config.yaml
n_layer: 11
d_model: 160
n_head: 2
n_kv_head: 2
head_dim: 64
d_mlp: 640
vocab_size: 8192
activation: "squared_relu"
norm: "layernorm"
norm_place: "pre"
norm_eps: 1e-05
positions: "rope"
rope_base: 10000.0
rope_fraction: 0.5
qk_norm: false
attn_scale: 0.125
bias: "none"
tie_embeddings: false
parallel_block: false
init: "uniform"
init_std_qkv: 0.0395
init_std_o: 0.00845
init_std_up: 0.0395
init_std_down: 0.00845
optimizer: "soap_variant"
lr: 0.00564
lr_mult_up: 1.37
beta1: 0.95
beta2: 0.95
lr_head: 0.014
grad_clip: 1.0
warmup_steps: 200
schedule: "wsd"
decay_fraction: 0.759
decay_shape: "linear"
final_lr_fraction: 0.0
batch_tokens: 131072
seq_len: 256
doc_mask: true
z_loss: 1e-05
train_tokens: 342900000
steps: 2617
dataset: "wikipedia_en"
Each number is 128 + 32 x the weight over its row's rms, rounded and kept within 0 to 255. Layers, rows and columns count from 0. The size above them is the row's rms in percent of the matrix's.

# layer 2 MLP down (transposed), 640x160, rms 0.124, rows 631-639, columns 0-159
size [104  94 106  94  96 113  96  94  98]
[[150 166 182 136 158 188 117 156 142 118 136 155 175 127 121  92 105 177 130 120 114 129 144 144 140 137  90 109 109 106 122 113 128 110 110 137 179 148 189 145 154 165 127 146  96  87 112 118  90 186 170  98 153 123 139 129 143  99 111 149 111 161 146 134 174 154 177 119 122  71 150 145 130 175 169 159 117 112 148 116 105  41  94 123  51 155  62 152 102 154 133 119  96 189 193 140 151  96 122 142 181 160 130  83  89 181 126 125 141 116 139 153 130  53 160 165 131 110 119 161 171 116 108 165 131 199 153  95 114 177 117  74 131 129 149 141  93 145 167 138 230 109 185 137 112 172 109 129 126 153 150  68 153  66 131 140 150 103 138 155]
 [ 99 151 133  97 122 110 105 103  95  86 129 111 136 111 148 129 118  89 112  70 120 116 151  99 140 144 109  86 122  90 117 153  80 125 168 106 162  72 101  93 121  60 101 128 147 107 148 163 108 159 144 153  89 134 146 200 155  66 129 126  81 190  95 101 164 167 113 137 140 143 169 103 133 160 193 148 111  61 152 210 143 137 120 173 127 148 178 159 111 124 137 132 163 145 148 132 157  95 116 106 135 184  67 115 127 157  72 141 181 107 144  95 107 152 166 154 130 124 108 106 129 162 114  62 113 120 186 126 166 137 131 133  82 119 123 107 163  40 104 122 178 131 162  80 119  89 148  63 118 159 147 117 153 135 182 154  97 209  97 125]
 [182  89 162 114 141  95 119  68 177 160 137  94 130 122 131 133  61 142 111 129 116  73 170  96  76 117 109 164 127 135 113 119 197 131 139 130 114 116 124 137 102 132 126 150 107 118 131 101  67 168  88 114 105 145 167 164 100  96 122 157 110 167 141 156 189  99 140  80 137 104 111 154 128 127 135 161 152 126 145 138 119 112  97 162 122 108 160  93 151 114 104 192  88 122 116 161 114  90 100 137 156 121 182 109 143  85  81 165  90 130 111 155 132  38 142 112 133  93 139 144 219 144 133  89 138 126 169 162  85  95 168 148 129  82 108 137 108 227 145 113 164 158 151 170 156 142  67 135 138  87  48 158  88 155 135  99 143 152 192  86]
 [ 85 116 118 125 155 135  81 105 143 113 146 121 103 137 139 130  63  98 132 151 196 163 113 187  87 156 187 129 158 158 112 138 156 156 125 127 179  90 109  94 125 123 110 124  81  93 162 147 106 107 107 136 108 139  66 156  94 113 112  80  79 151 176 164  54 143 115 101 113 142  97 132 140 106 169 132 179  98 101 131  51 121 114 167  58 137 155  69  99 143  93 151 129 133  83 173 114 166 174 132 140 169 105 123 144 115 111 127 154 132 151 126 111 136 123 138 167 146 144 153  96  59 115 141  78 107 172 166 113 136 207 101 164 163  65 128 116 125 127  89  95 144 157 154 169 104  71 189  91 135 147 170 188 110 157  86 107 103 107 179]
 [ 83 144 113  99  70 100 135 136 148 181 136 108 172 115  85 148 116 104 109  81 139 108 116 113 143 144 199 182  77 160 118 149 128 139 111 152 101 121 115  78 146 153 131  73 128 152  47 130 135 154 116 177 171 185 139 108 107 141 166 121  97 122  75 173 116 141 139  62 142  78 181 130 152 103 183 113 147 122 156 130 152 160 146 137  99 153 167 134 116  73 109 101 132 109 147 132 125  87 128 144  95 158 132 110  84 165 132 153 156  60 131 154 157  67 170 172 139  60  94 111 124 168 100 139 116 174 131 117 158 116 123 184 119 202 163 166 169 183 124 181 156 136 124 174 104 166 145  94  77 143 165 121 153 139 180  98 154 176  94 146]
 [176  82 121 152  99 135  88 134  95 154 109 115  87  82 104 179 157 120 179 171  79 185 182 143 105 159 132 141 163  70 134 171 137 147 161  74 113 113 145 108 140 124 105 205 184 140 137 158 185 108 109 103 147 120 142 137 156 154 160 141 122  94 133 139  72 161 127 166 126 133  58 142 158  98 106 139  82 146  77 128 109  75 123 137  96 151 129 148 174 134 165 119 164 200 125 107 134 139 133 100 151 150  59 160 165  97 127 177 141 160 103 114  90 152  85 119 101 148  99  79 122 122 127 130 216 100 134 171 151 113 209 156  75  82 101 121 108  79 147 105 145 173  82  89 116 151 119 142 189 134 131 131 158 128 152  88 143 118 138 129]
 [141 163 104 120 227 146 170 130 177  51 185 129 131 149 167 157 152  90 101 122 127 122 134 128 161 123  67 151  85 154 170 120 167 175 161 192 177 130  80 168 161 138 146 131 141 140 144 148 148 116 112 157  66 105 113 113 151 131 167 108 125 122 165 123  97 121 158 126 163 119 128 153 104 147 132 167 130 119 182 164 131  88 149  60 139 127 169 126  95 132 139 173 134  61 175 109 191 152 103 165 148 122  59 139 179 101  52  87 113  71 126 126 115 118 215 140 131 145 135  96 127  98 190 114 146 113 116 162 147  88 107  83 183 176 142 145 130 132 125 127 144 144 120 169 113  76 131 108 124 146 148 114  79  81 114 152 123 144 149 137]
 [ 89 141 191 167  61 105 150 119  91 132  71 163 139  95 109  82 136 106 116 184 141 170 146 137 121 145 147 109 107 120 147  95  95 149 247 128  72 165 105 157 136 200 134 134 132 183 121 178 159 121 186 151  77 117 146 171 136 107  97 111  94 145 201 138 153 111 130  86  99 139  93 114  97 163 142 133 154  88 111 127  72 158  71 122 110 116 131 118 144 137 121 147 136 193 109 152 140 125 119  89 129 144 118 158  75 108  87 134 193 147 159 110  83 151 151 136 142 134 156 110 118 149 137 185 133 104 183 118  86 107 142  88 123 135 116 194 143 146 141  93 171 125 189 131  86 108 182  97  91 118  99 120 138 131  66 141 106 151  96 161]
 [122 126 131  72  99 122 188  79 141  99 195 161 117 107 176 105 115 132 124 117 148 199 159 170 131 123 128 175  98  94 107 103 166  87 174 121 121 101 157 119 136 123 104 148 136 152 216  75 110 129  97 126 190  88 116 126 161  46 127 175 134 188  93 148 110 160 165 109  66 116 117 113 206 136 127 123 158 118  94 143 113 110 165 118 121  94 143 168 112 160 167 174 106 108 156  96 116 127 149 133 122 188  97 150 111 132 124 110 117 142 194 167 191 126 112 115 158 136 105  71 175 107 162 113 133 135  95 178  84 103  98 133 125  67 138 130 161 112 148 164 141 192 166 115  71 110 140 166 128 120 138 152 115  68 163  81 156 124 141 141]]
# layer 2 MLP up, 640x160, rms 0.18, rows 632-639, columns 0-159
size [ 88 100  88 100 113  91  97  98]
[[113 145  71 159 155 115 160 178 142 129 135  68 104 141 161 166 113 128 144 160 140 127  86  83 122 134 132 174 124 109 142  98 111 147  85 141 168 127 113 150 132 124 173 122 141 143 117 101 111 152 108 175 129 171 102  80 139 143  59 167 125 135 112 117 140 121 109  59 182 181 104 157 102  93 121 135 128 121 182 129 104 143 186 151 167 177  83 134 178 113 146 140 102 162  96 144 128 104 106 145 145 109 158  72 128  88 167 107 130 131 165 151 109 138 114 102 164 145 124  85 159  49  64 204 174  45 138  92  66 123  89 108 166 106  86 163  71 207 143 165 147 110 163 153 116 143 152 134 130 130 100 193 161 127 109 129 156 164 115  79]
 [121 141 107 140  92 133 116 136  97 143 134 177 143 126  99 143 121 102 134 178 118 161 119 132 137 103  85  80 152 126 126 139 141 139  89 106 149 141 149  39  86  52  73 117  79 121  89  48 101  56  98 132 154 156 166 116 169 136 162 162 147 160  92  98 132 151 140 127  96 145 189 135  90  90 141 158 157 101 100 175 170 130 111 156 107  59  89 123 109 129  92 108  68 192 108 142 161 175 161 136  58 146 144 112 108 137 128 108 109 133 111 109 118 136 183 145 130 153 124 124 187 139 104 111  67 118  84 183 160 158 183 146 160 127 150  94 139 117 138 118 145 168 159 117  92 110  53 135 159 142 117 168 162  96 111 124 161 170 147  55]
 [118 147 107 145 116 188 144 111  92  96 122 141 193 170 150 131 117 145  84  99 118 130 121  87 142  79 157 147 115 109 212 153 171 161 162 155 140 141 138 106 128 121 124 154  96 163 117 148 100 129 128 102  72 130 193 111 180  89 142 101 174 126 106 113 150 140 124 119 184  78 190 183 118 179 106  94 152 109 115 110 160  95 150  90 110 135 123 174 162 101 110 173 132 152 144  62 119 130  84 130 131  80 164 132 121  76 163 164 159 150 150 153  91 160 108  84 166  95 138 120 103 160 127 144  69 115  91 130 173  32 183 136 150 166 178 153 156 123 141 132  66 126 145 189 129  72 127  84 151 128  82  84  98 157 114  74 135 107 117 124]
 [129 137 122 133 151 103 161 107  99 124 114  75 117 175 165  91 140 180 164 102 118  56  90 178 141 122 132 141 183 163 124 106 118  51 165 152 140 172 144  40 126 102 138 124 123  53 104 144 155 125  67 129 132 163 135 113 115 106 146 189 101 150 160 129 104 157 175 154 117 139  83 109 138  75 151 128 100 146 106 114  99 139 127 103 149 143 127  46  80 112 102 111 138  94  96  42 113 129 187  99 114 107 133 113 130 114  90 116 193  95 133 121 191 138 160 122 116 105 113 159 138 121  99 188 128 170 139 129 130 164 188 114  98  64 189 193 134 123 132 150 183 127 120 159 147 148 117 149 106 146 160  69 132 128 103  99 152 178 149 135]
 [180 142 121 128  89 139 173 125 122 126 141 134 123 123 116  96 114 121 196 146  88 184 106 136 122 117 125 118 176 141 115 149 130 158 155 151  89 162  71 116 159 133  95 142  76  83 131 141  79 112 102 134  70 137  80  66 125 114 118 119 147 119 103 119 125 113 155 137  96 122 148 129 176 101  68 145 114 158 138 130 164 131 193 142 209 181 149 106 141 108 140 119 113  63  74 137  82 143  52 155  85 172 130 153 135 141 117 133 152 190 102 130 174 105  47 146  70 186 120 118 147 171  61 161 140 125 167  85 135  60 130 166 127 131 136 130  97 120 143  83 105 153 162 156 143  85  70 139 109 167 150 118  93 192 117 108  86 155 164 139]
 [166  96 135  88 111 131  98 128 171 186 163 126 117  85 162 194  97 128 153  78 143 170 166  95  83 107 166 124 160 119 134 163 167  68 111  74 105 147 141 105 113 115 139 135 178 178 111 124 138 155 106 183 171 122 181 146  78 111  51 112 143 184 115 172 152 175 128 125  90 142 137 140  93  70 157 151 122 123 147  87 149 168 153 115 108 139 137 138 160  98  94 126 148 170 106  93 111 122  69 140 166  92 120 101 112 146 190 118 132  96 142 122 110 131  83 194 127 159  78 140 118 143  74  93 130 136 110 190 149  94 101 189  66  85 105 130 100 130 161 109 100 128 107 139 143 121 112 176 179 148  75 130 138 135 136 101 116 155  38 125]
 [136 105 111  82 145 171 152 182 162 107 151 154 162 104 142 148 143  65 151 147 100 101 101 122 170 123 104 136 159  81  59 172 204 156  77 145 100  59 142 122 107 105  95 107 101 113 158 145 105  63  82 139 174  65 121 117 158 118 146 139 157 118 158 165 162 165  67 135 114  82 131  89 175 117 100 139 104 166  85 144 122 146 114 119 123 104 128 129 112 102 147  93 130  78 179 167 175 148 117 143 132 115 101 192 150 148 114 111 121  92 128 136 201  97 108 165 174 102  76 131 114 122 172 103 135 132  57 145 126 160  74 152 123 168 123 103 136 170 211 132  97 113 122 161 133 133 144 152 147 166  74 141  91  87 191 125 159 111 130 110]
 [128 129 179 142 148 175 144 106 121 187 116 100 154 198 143  92 153 100 142 115  86 172 151 143 113 134 122 150 168 119 121 148 111 177 119 140 131 153 139 169 174 154 226 135 143 160 106 174 215 119 147 111 128 194 184 114  73 124 139  36 176  74 152 122 126 122 108 177 144 148 129  86 128 151 184 167 145 143 106 133 147 184 110 125 128 101  84  30  85 143 126 126 118 113 122 128  99 134 110 112  95 115 161 113 143  67 119  85 142 141 102  50 178  99 176  99 125 115 136  70 144 108  98 158 100  84  99 196 114 147 130  98 111  96 101 114 163  93 162 127 139 100 118 124 118 176 135 122 146 117 106 109 155  99 122 136 134 135 132 138]]